Each number is 128 + 32 x the weight over its row's rms, rounded and kept within 0 to 255. Layers, rows and columns count from 0. Numbers have three digits each. The size before them is the row's rms in percent of the matrix's.

# layer 10 MLP up, 640x320, rms 0.0807, rows 434-545, columns 200-239
100:100137147027154115154121137132162125091169117163131138061124090153145092155116127154127159137185130208124140127071091131
099:199112121110117146052154087168149106124134135132108143123175090151106133101152069153179145154142112108120113108093109057
101:114156209145166145142164131134069135111110186153133117074066095162099137165075128117095138110161072155115166142136140123
099:134127161106124108133096128107070109128088096168146120166168125157186133140154079159152161125160132167131069174121144140
100:192125090072134052109094128145172086218141152144075142110168125181137174165102156128080120145101161102118139115102174106
096:086089120153139150147143075138120090127156150140113107138192112130135104096114162119166082099107111129091161092123115209
106:103092145116164177108099092117136055146128154111125122151161143102123151068075128122110078135161131076113132126143151122
104:122097052162143116142085104112077116194177172123120181107065152190128105135150153127145079087180128085132106147138127107
098:125081095173106070132113125067086146136154088135144138130086138091149123069112129171093174130123150170108109149085151172
102:121132130102157166120117108138097114095149097129171106133152138112116131138176109073111099148135100074110132094113093149
101:133171155221153128154123143142125064177098101104146148123117142120107142123133094120093089091201205146126103157117130158
101:114111078095109187131174102064156141153115173075131199134105102104103066202129161121063092127217126131098087161088111081
109:084094090148125140114112139118159091075173144136141056187104144100128142161088131148180143131152155074126141130099142126
099:130130105159143104067063117167134105083131131152064078114071122138127163154149170104136098156140144125147107127092137106
100:164176154174104159132069144133118134126155131098150156080174152119000119143122166146146137175162128087062134148137166126
098:151141141133122091107107149133095120145141113163147151186195163172119145130110087183094130180108139128085080161163157116
100:126125123147153131147137177163146106125152093150138099169138119198099126079150136194163124104082175109125128094113127121
102:139081155111136102144175105078138160109102116096084080181061137132085113147147111082146186118160153097074100200160144176
099:123088117160132158142141178094087120109097173067093168169085153194131162106165120090118115116059136046126084181130124099
100:136109184118105111186070149138174103153119114152158137155080082171141073112109161110116102098103163081161106177162103149
100:157152112115072165093121135160115168113120101124076139097132081109119144153091130112193094145158156149159121108139135069
101:122154127102093136124095131072143193084122132135148083045129126150084152069176149095153069074177136108128132192107130141
099:155175111099130094156129148133150166103075115074127161169052153175128192120144124154140145151072111132050183173082128142
101:149118094155126110123172163113150096147131123140096074171140111142117104098151101133082109161131149113113182133094100134
101:138080127113120136173097196145132081157146123110130147144169149078116183130141108145150148212115142139162172195099080114
096:131128148110141182105124140093159134156178108116168107133133145130171152105128090164103202112101117174143189044181160160
098:162124147132152123072162038184079127099130126112186141147129123052136178155147103097088118095115173099140172156105171107
102:143146150127159161065069133118181115129111135154144027167123131102111137118123152103190114143149082140155126158159063110
095:112168129088150102094141131141110120150096090092157134058087033134145088123099110127152085083175101093132153113134082156
096:117153119102074132096154160145157183097096119194143143169101104129094143171118161101134119125191107110118102147085094118
107:146104136142147104063107098145073096120148145069103136144119123116058112185093125179160121172071113141139184070084084108
102:124130121129124155132117146097152118141069121102139137126121109164136169116104101102100129165083106148134151138113139102
100:121109154071133173207166056159181159170140098138152130171133130148099112121070133129089143121170092111139164107109105095
097:121186081123035117046112090104144141203099102140163133118111132135128116112137119080110105100103123135102145115089146114
106:097177109128136145094157108088157168089148149086138159125117091139162139122161129172092193132145153119137141099150175200
103:149161096138112117130111157103101146132129117140113208160134174113103135162181153138093088107144146091138177122082092126
098:099062132116154066121131116072137086087116130134096201096064125116181086111130161097104124174173073130106167151143129144
098:159172138145118153063152095143123102148178101134152225112203104143081141153162102132193106072137153118142113126099141166
097:147118164151093133063066146092152101147098115198074158149118123159110107092181150120054108195116092137132093122149087105
104:228075108136153117153132126118094109116147127119136179156109135124096133108102145108123120126224163068124088136123156132
106:156102098157099132095127139079172081117119153147108142111121171120139121173223193092114148123091026146095131119182144101
099:146104133111198077141118101156134135093158132108174132118103110111182184152116105123156099104130181148113066121196119152
097:131072116113093099184126135195155125139141155132136124144172136122089147085168145137126141196090128147149134138139134060
103:162095064125142101127132160102114131165141126091063142113160111153082111109100113179142129147142100097135124129106163130
100:123108170116173107197145131139107170150154095107093170125154146071109093206097181142137172168103159117126188122141124141
098:183137133114131110078115073191144149115131127138143113098112118115138133152119130139071159146153108169108138096117128115
103:123109134158167122098166140166184155217115120053089159152113123176129177162123102137143110148064093125132108117104165159
103:080162172112178144087131190139134129123133066142132084122098149136146097132148156114225145068116113111131129164135058121
096:156102121094118157156131124247130151119089118125198117142186154098157091155116073116157147080124107139105117130147147154
102:134150099057072094141106079081186153135129110133098134171172138138133130124168084134104124230168199119088143152093096145
101:093123130178100139093118096147105150097186107124178147160136125149152099077094147186069112154137092098097108184184134113
098:161126173110096082151146168168111206132090136114136088188124078153156097123076101116139102122063139114158148171096126126
097:134104159102091132159171146064122146107069109113160162161148076143121132131137139166109161114139154096145104166083084160
097:156038086174149156185106085150140172140113100107135103172094081103102178101154091154158133119137082092205049172137166150
095:106086147184116179143103088194115153095204140086173148129107148070066175112173177092149108095136157088173151146167116143
097:144181098155134125138154163067093129117130125139164124151087136098157145158129158102135102125080155131105092100072174112
101:115119067185138096085112134178117073103104148123150123118119123133170153164128137107101152167091056060133119147152155176
100:100116127109121134160134093152114119135129103155151117143076170079088090051113128123112082173200128149099152134192163135
095:158070119125105097168151163205104097099128164154123142125135155156084127140095125132100173120125107110153116173121154110
101:124119130117129174157106171155131162122165159163111192129146118116158126124177112127158176108102110170076154141116157149
096:154149139178146127109139141143103139143145106122144158084135201114080094124115150176151104077150139116118091102131111179
100:110138122109155142165098123124105126038164159161133131097087199079109110096117123141119092150105169117112151097180191153
098:180091137104048082124127114137040178125149078092156142113112114108142162131132075195109095140132115076125122135135129129
100:120128131137130107119079105121098169125146131097156106121159082083051173153118117090146154158124103073228127111141148147
099:071142111099061102122142142138131125142075109110096146120066122158164161114154174074165168175115176189126141067107121112
102:112139129113179187131135113132107133093145167089116071087176094145153125138147103152142150164189130135143138086129117140
099:092170182165076104138136121143142130100102170125143163128159175101120120130136121126112170099148098206073116133097078181
098:103154155149129112153132118116089187103117104127154158128144087121130023140120132108136125122140146120157133094120127123
101:138115077133106152118143182120108154138085177126127088127141145114096126133104131125085130159171136126115182141108091163
105:165138129186143155117121154144138116126137171152153188139177108163128100125122139101169149123088126142171121158155173143
099:136162085125086150140111150217099083149141141140119098146092093098104159123140124126099189063117154117124077181119125184
097:111088125138117107133167120157095120109139143132052148131119134188079087138100133143122112144068201091128091100120197123
101:153092172138125138090091119030094086155134177102081138136137095082171151098134186065128162116157028134097132123128108112
101:075168077214151128124130159105187110122136112119121092059088114106086083160164124126109163169161085110078067121173080111
105:131183131222087133162115156144172122096120110176092137095092136123111092156100195128155112092162127123133135155126145138
093:083106162129131141077141118141086124120103149071100113169090094123127124048144141163107120115108099076097126117153106177
102:155126118106080112135120165116119148154118129118063142164091109119097154180189115171125140159078138111140145146143091130
097:132126161143123139109113134141116086076137152101063059159161143101153084095131144111161107142078168161135150101120153111
103:150074130061099107068115184159114150162149118187163109149148119122148106076113184111174106145176089093052132132148139153
099:111134116162112155113055115128160149167179154135131104100177117130199159136154120104181176108124150126153153112101135151
100:104112141122120143122113182164116143113100168118116105179152079086137146098122150157065153153111173083121141113127125167
099:189114156155170084122125106121137184126109122118087164055129138167188119125120134137119139151116166130090127121138176179
096:149177186187092147168134215153143166186118053110129073143133102168150093092117158164102125091118202136112151154115119156
105:041127089158140120137144120106165100069049109123114153098149156103170068089178097141073093128103141108161131163178144145
096:131150110136138112145096077105117096185086124165083090149099169117151123106146127098094174122135132134092114223097144149
096:167128106114140125083134154161117129075147200129140123162123133156127140151119126130100127143139111131124103105167119144
096:174111108108110131151076172090141175150117125068100164146169117122165123132141114059091156098134127116147079113119108161
098:167131076149175111123145130100168137163131087082128135210134109160122107116137128128166127164092138131130084139173079193
099:122178109136136105081090102118105089140117106183152138164126166154154103152082099112117104123109101168116126131146095128
095:144135126151134157108091168127129112178130131099102137186129081150103166141147107153080166092146148172217123135163112193
097:097102130131132141124095150054145117105156129131091132086113090143117118102075168121178182075133132100085132125128125119
098:129114176081135165141110073129180127173101131122130109167110182104206119123125149151149146088152114131144105216149118113
105:157132124132124134141180104135143141145092103106162100172075075141142158103118121159141064140105128095154074150161180141
100:152109166153147159130127090120131103060108152161084145129158105141147135175121125199129120133128117041108091086130143140
104:132147128061172120129111144144146108150120106125151201170090119117073128135151093073142154155115169131129155122109150168
104:097146139191153161156228139119147138148136099140165144107115118137173139102092137095064200129101178116118147085154172124
103:151113155115155090125190131164125140040088145122133183102112146161137115110132183110124113071189150055060177150118176085
097:079169098094133161133126155149165141135110100107119156096129161130142143165197127135159134130182135158112166153096077075
100:133084182147137147106102185123127159144122136143159126127130121116159149097091097152134135069082129109183090171123117162
095:110114179144132169168086041172169201059117095146129178081097116128146144093153107190180147117158152164111127067089164135
096:117181096118120122184173107142156155107168101131107104116052159185192121128139131108146209137103120096065171161147143106
101:178133152144132151143154175112106105104173132126176118129182123063060080106120141187072117141107142091162170179114075096
101:121188131065105127079142132144131135117119054083074119210100180076122094069111156130152128122189111121165145095148116146
104:054067131164095087134109119186147157059110119148139107109118137153139125175110195071113089146172095087134186083104194148
094:116150196135095113125176155100137169105104129168148152125102161164106078129102149118091153136086103162124124189121120172
100:116143145157068127174158146119114132168099119099131127085145152155235147110123141180199087175150068150118099171110148131
106:129160174102134137115108159204085079170149125153095091149138094109126121124086113099127105160137079158097133083139117152
106:143099049106151126215107102114133082110144181187124083118119142112149093157169148127112166111150147136166096178138143098
099:153166099143088141199140172135120110093098093150151135094151075171170134110128093141088111203185124137174144132130120164
102:122121097136165071119201086096125127131136135167166107070070173136163099145086125144081096174118126129177053178113109129
100:122121178119150119099145083088130116085191070128224138135076172209131140087195167138163074144144174117071106164149119134
098:151173172142136136105153139098182161103139216157174086089156099136105150112133094058045138144096120109147088104087185142
# layer 10 MLP down (transposed), 640x320, rms 0.0777, rows 434-544, columns 200-239
100:107125084113169100110127157110110102161136178166117128072123137096178073129142139155133151129148089173087120126074080189
104:132134167110121103134170098144100077132137161145087078154153100164176143105139072126187134103177055136090120204179091181
101:110076081135098142174124231116147140169070086089128084114069076170127163150126076151156104102146185131099150101042136108
096:128128151164084169110143157144129041159103105086177105103154205147168106161110155173174179153230137158120082149128147132
099:118169185125153092117120125066157095185080145107092157066159127090119175090113135098191142151145081113140088131109103072
091:146123128141165201227127135081111095085108106139175139132151134117163129188079093196066150070113139135140137139163150145
100:183144117048143080139108142082101139154154119148135110181039090125140117107109115139120148138073049154083073145158088150
100:131125085119058149119100190130092073149096146156104109102178143134088067193109143106150131189208093119122135118102094159
099:144088207106137119167108092122121172175100088138079087167159187103096158197123155115102103121147143094071188151132131120
099:174146170109171120125142173135116133164128082064109172137098094113111141100174123127167153115152169131084148099187136167
101:096146155163165131122115088162104134145112140117115094102129158078123127121136171118134131148131154125098098079140167158
100:139064120101168055135137119172038089068103083107142180132146134106130109094043151145113105114169085065164146086039177127
104:103124141108166133127097143122123134150154158151124175140084151089137173168092089173144120125160131102131115133114134159
096:168113135168133105111143148151166141072116130110154095127167127070117138101083135124081100129179163090131172145163086109
104:169120175129105169149166145122148124148068107122179188069124170110067131160145098122103124121067134080137102144066133110
099:067142123133112182155148150117113068150168143127122136115143139137103192217094093085180169133169058188118134047109084101
098:128135135097122142132107050135112167104162072108172094137116162225134102116154162151127171129199139075070103056114118130
102:092146134111090158129148103140097141173163127096073155124084064124134102120135128133125066162171143138148079142135124081
102:116091163088121088108128157085110126145111104120177188170126131077160112074106113118124119139227091080123124155128067140
102:123127122081116110104095138148130127197129146113126127140131140143078141102117169176116131076150218159145155069232118096
101:138173131079114149115081053171094128125161099083103137136173135146144134144123093136103109110189112187148134116175124077
100:109163168161124151159141124142169136113147168072114123142174157094129177087087094179136085114146123135169088102160151073
096:149118102095146151096140129156201141079133138044101138176146163167138133120108157156111127158153152136153108179079059142
104:094130106133102137161133070090164113122114180119124133136155167083111109105147138120124139154144128102077142112121065102
105:124175109132100115105092117150132118086159105099159123147102110191099111149087115079157168073157181131110055094151171114
101:105147104131142127178122115091145103182117155106145096140094177142113132104061135173183175145142062095072104155097124133
097:185143174122192130097098097089146100146109173127163192101054081147136108101125122175086109080140211099181121129155115119
105:158177107142138117164111164159146104101138109126159127160134140122113090090098107150143170167112135178190103163139093146
096:089053152085112148158143133109126138125111093101105114126139104151126173118085129112069208099061135083085118140089160107
100:135215156132122107124089105145095136162154167159123114148107119118096128176103150124172091207193131098139131100112075147
102:122117188085174096098093147150102107152129182109142160106114165103176143176107092192135125126150166092127124116102110123
100:114123171144140152087143091083140143189095131130123163073105135105150133157097121214104074140151081108152135111134142124
104:115116114161093135116099131075163090127137136156073138098138111143109140125096190107091134132170112109144127181143128115
100:120120129147089097134100114103144153128144126063142220136103166178123116102129136094103137128194187147116145063126100103
103:135160158096149101127145124166132103134060115142116120127090115089146216116095137165118103121065089108127180120075116138
099:126107125162120149125135088083116200127135168124151119149105115184159112096207105109109123099111154174123176181153084082
102:166147098142141084109117126122107158135155110117159129194125099147185120128139169114160102105152129096142108140103139086
098:127141122078053071108114152099165098097130190128098103128155092182101080189188153086150096135151123124117089099123122107
098:160144095145136180148122177140205171134154137145128159171111144152131090178115038113158093090180155125138105151111141160
098:123143086125163113129135096161163122129067083148143115130101078089103101096132081137060122127170159098128063104196119139
104:174111099144109120087162124165155114121126144164158113084185099136172132144153083129070079134073034120159181184128159115
100:127145145091122113105123109104183194125084067092103091140076136093189164142149144147140153123116152080094091095105121115
101:112124158141130119138120169109128131170086122086124131155139129131137091051084110120092118146043156152173093157108093138
105:181092123127160122164097116149141106160154141088155128073156103104106075103132143136118098197082115138141117144138106131
097:104185085119134106078144114148108104161184146073116090159109124099148117154102198144131169109090143156171172076160114195
095:138132137095164138098139147090139162133147163112118167166123100097092100111141161144094165110144064148159126130186100089
102:144133133104125172099126120072143127162164117119177116153119106159104158200136124136100161111117209138072152125155103085
107:114137154125188082111193179155112147164145081140200173097062133121150112064204118154176076095105114122118144132140090079
096:140153071140194150068083094105140089140091156142096119168105175071098114139128103118165119112123094103153087116100102160
103:156167142078123139098141103128096126083137105133152111150217122104089188125124099130161149163114150143092120185110078103
100:080162134154095101154105085145121059116151120130159100149090165137133143144109198074141083162084073116132130176140123110
096:157155143118142122108074098166157079108139131210163096139149074134127144132176110133104078153149136110122115186103134162
099:143125149127154154176124116125192122167150089145114109095113141125081104151161174163158096043118144107168110107136086119
098:193124095047116141102117103162139121091133090066147142088102106141116187127145180081080118106116108147086151076131143092
104:098081155092181131105133143068213113103159112134135131160095139150154152134085106157144177112137154117115106184170096149
103:105152114146131099082136175177087120117132141132091082183143175116121184086111125116140079155118103126075115122096156108
099:154098054120076140071185139120157167163107145120134140161162096114180122141129110114126222162068126152128140082096139136
108:118161122142215129187088088105098079141170106099073088128066146158109130128091076140111138155206141089075125136128111162
102:131103132152061123102108106139181106119118091133102120143150087081125196117110060063106143141149154084098136160117122113
098:140121111132118061077091134112180025112135126109089141180097128154102155110122154173117156189154176121081103150134102108
094:161133154114131148068121130091146115118087143131111125077136165072133129099131197100093132095141187139119152104107121111
099:177111117135140146155071132114087115092109126177142179184156192077170119101112150070178109134057198209076167115153055137
099:212157191171134116075118120130092072098153216109102112133146111152103107119103139082173113129145094147087152203119192117
100:081132110117135134124169150101142148056173121138111099145111137066130143187172128159138156094120119124157158108177134079
102:085103116126179104157091043149157132128170152144117116093113075157150089135118080086174189115102124110086100115104130122
101:089112125105154144126130073159143118152116167123085099136144130125140134211077115118142124154112171142171164090078096151
099:135161131158135127109155157107123115199103096159179153116172163161117154120102112107140108189139135183112098117093195134
106:140108138130135114185124105148154103138155173128137133133137138167114125198173150150078137102139100149091151125124075103
103:090054174105122105131130165074163093105110113142145089125127135109132147075150141134117131174197131090122159134084137137
099:209104087097164119148155117042071127136154157113129121128117157141166078167104133112073127098041159120155153159112164127
097:107124177116153125155136150222055147124063093102157124099120132131159169065188117075159149105093111118172161092135177159
101:147117081174103138141113099107161149122167122125053097101123156146133153178139146085167176113111179149142079120174133085
100:135132164146121072174112145135142160136149138150117068161060143120179105087103182116167131112144181115117155121101123172
098:138121128157080073177113164106149066138164169103163125079157115145112119155168149172114132116122065155125132139121112142
101:126142117074131173119153063155099116191123136128196135051120150121088143141117174186148078134101141156116132175159153157
103:093142135165163097110136117111099135133087176103088138169123136127156164086126148102117143143132104124120159149121091152
103:099177134131116157172118102104079109130104187158132146101147140095120161155114081126120175115136089085132165133124165109
095:116176141097126159177141144078149114127121084128153151119082099101119089144170206147124099137134056136172090110127082104
106:094089106069126099131135098104134136125107124163092139114140188184078066088096136186129124111140127165095116075156133132
105:150076175124145122148158107139136170133130100125167087122104166114135136145134118102147191152070191176154141105126105158
100:141125152122157137102126189168126142140131085075165188071107141110121175149134097194177101096094091122174142155091098117
101:127098109176114131151073158080124075112092102152154085109088080116132161134099161125148084086145228112142132154107133102
100:103119079146135120097105131149152075121160096138137206131124139135104112103176201144149127115142160091083109081132138114
105:086103154121198082119173153146154093089128118142093108114080175119149132137167117149160132124020112082175135163132196162
093:111141095060172085207160116172087204089068127079138132067126117142115097149073143085126109126122138163121082163129125161
099:132120129124150054117166132134064190069212115110131085066111102163127183137137149107136186160125060100151177153131193088
100:212079131125122116098118129197124134127143148097104120134159130150120129092128079133154112179132138111129087132116152199
100:138150115103149118166107096098099087098149178095090075123099104100164120175129079176143160137145126161150090109114087101
105:123109149176117151135132086155111157141110154214143131110136145087092182103155102162151172126062100129111214133117127114
097:178117173154124092126132159101135148144122123170203124109087166128098038146109142144106186061105108151159093145086127163
102:172106172126129104106160133186052130099109125171181142136152153152149102105074075139148098084128148132149102142129144163
100:209120121162111129132184109131122159138115132186098106160088097107154146182120095114148132076055127117125171166146068171
101:138158075139101131161165108201173111141101127134139197150084122104083123068127143127109094123135179133124076135190073110
099:047107149140079091134113180146105105114120081095091128163216108146087090120127135145094099169155134124175164123111112123
100:128127098138099126182096165115099153115128120100146130137096084109115127128151154136103174136138125100138061135197070171
099:066114084103101148158138168181161116147119146114107139138144132128143079114131142092131108124114127088128165150108193181
098:099117137163164176111151082137096117140115136148160153163155098133145128187137152138114185087194060102164103171132175127
095:132135129074117091153164180180061100120100132116086133172144058150035164142079153108146162171134105151081185136132221174
099:102127084144117134149188146146175159154119149110148105101180191168097122164120091127078120086185134196164148192091116098
093:124136097042202070143103045097105184107110138160125130140140172095165157100086096114150130112138085191096136147077179138
098:129145157152062079123101137092119094039140099075145073141168132138119100114120101128193151116109160144115201163146146155
100:218118163140173100113094118134176119086110145104121157169143106112148181103153104143136104079139107076148091122119120133
102:107101146115139116150149160123131143108161088132127121095072127169137084188141127138111162151145093124157135142122148141
104:125139126141107134167131116167137183111128193180141161124162051173123071084133105111073089144087097101153150150127128124
101:183102118120099098150136126189172116157135141162179125083143158062117130122154158089149101155082102128169077114092160111
106:124128133127104104157136135123105134141119159109116103145140087139100108080158145114178073088107146122105146127123162130
106:118146192145095131093114129146129129112139105140142083162132100107097160032119126190117139153135106168174147141110184175
099:122113097164150097129145116087131079115125144115226112139129149123139127099151145096138104123138094136122100157132090134
098:113091155161106186151091095083143108145066102125180137128165134111094144170101138120169160135141108154112127183115155135
105:146077118130145163144112112146131105095138115162142097169098101152105139148072169106131168124005142196187167121103095154
096:153131113100114071119165155086022101105071100126171104154083135177146148085138087102174124126084116150146102117149152179
# layer 10 MLP gate, 640x320, rms 0.0773, rows 435-545, columns 200-239
103:097089161105069155107178130116104113151129175095125177095109119112113118139124255116123109167113134130188153163085163156
102:089177126101147141135180209166141116156121174138150114157062095096150124157148093186172157093087120126138150188121130179
095:115148124121076190106132132193204138119153115130125136157124100125147118140167160139160103122103166144212194058126205130
103:152141158174111125135110146176161152088191107150128110134126150155121113096130178129118159187048137128102129158143157131
097:099118069079142175136144068082100124112157133121181124137149136062109060130144181149063098110103136129106144065100123169
112:082152174172150074085173117129061073171120100104128137119099089108119085095086107081126104118146135128135178110169153108
099:135221119103134123165138151119173100188180126120095093149170100153131162189155119168143110084124088165166135106090126082
099:121097131109085162150138130171083123113116141179131134139109086124124116127167184095133134129107157126129130087116127129
099:128206177185106112134093099142094104137066128097099151107170122117137152143139174111114161128126090089154093152175106110
102:121209163187127189155149156102116124119099076130153099097191116101122136115144154161095145108142054175152145040155163164
101:076137145149115147150154137174108123126100135103140158161072114126133129147106127155110155145165096127148127182145091104
108:158121171161047135085167167113052143156154150127120165075139115114158157130101140085148119135107081169108128162155081112
097:139098143177097130105148122130168165131087109119149158135154152145167112063124183122168139082145103128133121145071150150
096:140141110107131148118057111142162076105140146116154149093101153196109166127087170182156111143088133114096125081131123123
101:116103126138180082114091133109111149158149097150173153112135111181121072141178176121121144132082161136141133164150118093
097:088145165109101160118145148060122093082127139110234159119101127159128105137145183177102131079187113129090103102129096189
097:098162115105131111135127133128127121137163101155129126152196046109087163195129117162040138100138107166086138144186200175
099:162138124068116097178137111140184114122173176107077089129122142131105145201150129141118108128134139164177113067120135114
095:176108136145151137124188121044143197141126115109180163147069086146085165126158118135203152122115118049088136191171096128
099:160144086161139151075145073105160152088122126109157129136168126125166121107136151081178137147163187135092106124138122178
104:068144140128188180068058080105126064187135145171106087119166088114125082169130147137147129134154118156093089146135080101
095:184140128160127172103128068134133170115128145110071143126108136126136073116087104146091087151117146085132138125139158128
105:123128158157133147101103133122117100194149090132104152178128133126115173159136151107155098109085181132102124146146137119
120:068096168098146078165129093137093140181092144130077153099169137087123111144160137193057108128108136115102155136103084122
097:122114164135104139185078125102137083166141127145153095105155130123104133083166101151185062145134100167117128140117121139
097:111128128137121162140162053097123130081167131117127146126141152141127116115130118159142144100119171159099132130201122110
105:084156054172125146073090153096155131168127120148119079114134090129145114167124093113194161132155109200175136196121127143
097:122128149150125135130101119139162080139095146134099122100133183186174088096087157156134122122048123107126104116136081130
100:171150122152155104070127124106081101086125141120160120132092145169071155122116159122115141129102137152155148126149108147
100:143118139144133110186150161113106195132087157116186180081140152101121204081145100141130121177164120125192124156128104146
104:087046127126144107149155155087147129119102047147159189152091116087190133115147164088164151133138126121128068104103102108
099:128102150155132112134118135089133107072128115170109143107109158143155066084159131174103163109099133142155196143200114110
101:159099145122134119134158117171169073095154137178110070130096084129163168147068180102120136132139148123185109152079166133
102:159131094132118103096104129100087100144089126182139104111113089059136100158097132146122097140083097117135116107170069063
103:102133091160134123108122143122126131147088119208097130107113052148067097087145185112155139168131068121130161160162158156
102:153148179104089170117106156145170137195085141174120146193157036171103100073069147179174088136161150146105101135115125061
102:137124117071109110145135089080149083168107178168123088082111101109162089148127151177093083063114138150129097135107101111
094:160134157152079107100115080124131173089104123129083168141122189102124083061146148200121188144122166121152167122102099139
100:073129176111093147105064179157140137112112067162161126144126133102063088130128117133134104120071159164130102109108144087
109:150095110130131134108167116113143156134125199204099153069101112160119100174157126100109105121110097128135128129159194121
101:115118108172066200099140092106127174055078103120167161172085142077164100086065126090124085157117090110139116102136082174
099:136150099061153132135131173100130142144145136180149077109139174159102097167131131142111129057170106137156111166091124107
101:083171140164134126120133129139146071118145179123089164139100122145171178140178129131125100168135123120193125142137123130
098:086165139073106129162214100166110131153162110140138111104143114085092134137115126136120131130109098089145131105075077151
094:124135112176165113155132084112120181128111172089139113185134184118161136176169080108121149063141135101134135152129118204
104:192122090120148130088117067129141149165142203119145102058124099142109103154192125133164169160058140061153121090165158100
097:090100136144130153128082108146141123078098138169093116162102214151087137106136158130180109114116180138145167148114073126
100:091099147172142161103175082156162069128113081067118123170121121113146084110142181149093125144105123147143157142064063136
101:090102154109153182115105166146064169129090129103149077101136147122118067084112086118106095195146100134102100126129151071
101:148077099121135149129191072166094198115186131116133139097162127112183120199138153064110144096107156154077141112108202101
098:148154068164152174079150154103152172107168123132108114168149111128085070093178153104112153111094193158125097099145141166
100:106136141116076134153117114150121125145123108155131150105135139193175194163108139125156121101095139084177096187189125119
102:133155120155121108168148124114109096119127128151141159060160094146186082168128127158099109157113137141086128145087097160
094:177168115111101123127168138080067120114156140174108098076119108112174126192164182174155177186097128164090127132104123121
104:113120100125145175183129114123117115125134165144097165062162121113115137083079105102132109124143121068180101136133106136
101:133093115137086152179145098125132085076130109157120155102123063123128128090170071173139118081092153136115081165137112113
098:157119164118099205138106105102154125096132058151117063178094149103090136132112142116123130142162157100109109120145154204
098:141118134115132070105180087142120168055149133130127130087138145093159117129085164121125165158111149155134106110129100093
097:121149135095097119131077140117147130203144104128094086131201082120078077179166115115121132145184182150171105095153172146
099:088127103100141127105098051092096115095112145116140083170125127165166102172104108041129164098110128103132153131054126127
104:154155093137131161167131109162155144033149164102120143097139121149107107131140132131097103132141174107173139133164169145
099:143125133130113083205134133114151122141119121162113131084135096127123155178064126108099105129123139077180119130095160083
100:159144117158100112110068157168119129153112129138107135141074148081147139146123151168163134108139169134123163154164144158
094:149142147197144144064099173155111108143139122153134179159090182135136105084104112157094106140131128224118101206110064162
107:108164135081111199091120139147142114166091110117147101162123108135103173104111153211129129115133123134129150083138149101
097:153093121116085130109151111147099151161150103190128132140158147119132159078125183121152101160163162083159117159184180137
100:139121155089140121100139120117147117146084150131141083098143145118160186119095095083100122178135171123143144098174128116
103:128098132143137131109165102107082105138064109181157158124136118101120088111104108152104084069170162153130195167081158159
104:077086157103128115109071126151109078115133156153079093101143162167147173160111138118127127100095094109130110114123157065
097:117111083172186136197080163140104099116098119130131144135107170132137084085133146080142145070157181198175156132100161218
097:128105177108111121079143083141136156110091136153089140137138114179074116147147102105068153149119126117129117173121178103
102:093151118118092161081183206124133125152115154129152103180109131101137154113104157110066101202116057145128131192126180152
103:100150113109103126116117156113117122170180096178171146146105190132164143112170108116106121157088138131143149158109119129
100:070171134183106168128122125174141147095097140159100085169151180115106172167173146123177118165052108123139144173125169142
096:112142017104102177128135146138088128130123119175082150109110125123111119188127184174183132092125125113041145105144125102
101:116135138174097165185078124170131166139139134145150132088138189161131140191112085095093091121133155132110096152054116172
096:086135074125127167069158135147121102074044096145156099188165128129180125176140103131137098163114107113119154092129095163
106:122104161153145154156104201153176129084128162074068084144126120138073179150139185139074154142104073122116087130133132096
103:114156123139120184141125167133147135162059125193146168185148111133111157133102103156071176128146086165174126111085090155
100:113152104168161072158096079174158154076122115152101130155102101129115110143124105120091116147151082164201189092066127149
100:078111113147117147163090180133122156106078142154076139117118112126149086187128141126150136164145097144128144087118115182
095:127165162161119091154085110138139133143076119099159127105165152106152137078187086164123138188116098144155106141095052141
099:115129150107140152105153115086131120125112128166197127069138145097166105142145144179082101166130131166142089127106175165
097:079122137173082168092115111137115099131128089129140073151119122133159163148183134172166133109126130073125164182165139117
096:158128109085104112124143123135093104114143109185150059141138129108093121126137093160129150116125144082098088101097122113
098:095128095144113151109088089178116126130112121126161147106158127111084103094061123107128125096173176128101115185073127126
097:146120146169057154161106184116060101128104147092149168110119150138130177162187164092178164116113087075154066161086114115
100:083110143158167165144117174172155124130142120192145186071170100073092148146134084133126102102208172086165158081137108111
093:127109118127109095142128091093136087180085130211136167136159140171121094151182093132075103172093137129079093119094165171
089:137144159109149106146109084120125104118056130121157097163140128130133185116126136137125172110088128116200159169156170105
100:095211198110153137108114155169149164064082138128133127150158175149142076106117115129176166138148130126136069098130118168
100:171084092111169135133116027163161129104102156153140131138110142140101160107156103084143112091109099142137094159170172086
098:176132104195108086105077121090125098119165104175115145064152098124133109112109067134110118153148152121109112078126146109
108:074078156112088150157205093159146117150078131114119137112117080142147110068154079132121079152122146087147130113083095123
106:116104126107165123086125055148128156164168077152085152156106177106156181200096079151144171148066053117145109054142141085
107:101158103092157085122082140095193120179153147119152145120087135080156196112097145110141113158110119088159136122095138130
098:139149178189142152150074136168133113129094144160135106119160185160154151138147124161078063111034129134147106114207117113
097:066131119095126078131140110131123132101153150126134160150122149196165182162110120150153074133088134165143029125106156095
095:104153172095112179170119158142151148112036208103114143094110109108139152043100134126137155088139112130127092110116134109
096:057097218124071117117142118160115154131079133129081113111133120157081090154123165145058100069119126131167128113165116100
104:041142148142156125117131197066118136214101095158150087075199116148148135117131132169081173111112133188143078115138134089
102:111093105152125135121076118076125110121119143128079085185141167152126117128050179141140066092147133151151178142179111166
099:144069102162210162138121090148142109075142109188076138146177107120136095101121144175144102087113120145133130138134082158
101:162140145125116143085136138087157167153156121064094138135123166132131142123084155099121099180135101134169121152115129149
104:043104127180134100191135136108165130102097153099095087126141084123122144156162126102131103112085103123105115170137162181
108:149119168132092168101102095096071135136119125098073132138097122199139111140077180184154102173144122188099129134126145153
106:165111153092151072153106080133147107155089179089136110125139101073151149100153113168133148101099185123137118113120167119
101:124117214163200203097121087097147096125134106082188119084132169152147123081055138160128139115088138100159123122162121167
100:151125116155175170132117152102113124124142176158101177192178124112125132094132133151177125142147115119122140126157183102
101:100099124125136167105060145126144113070149140154149144115143091113100159101133145185110120155155143170137183106074109130
097:099088085149080130135081076125157109089204171128092149163091116117114176141104117107138045130115095163175127134062097079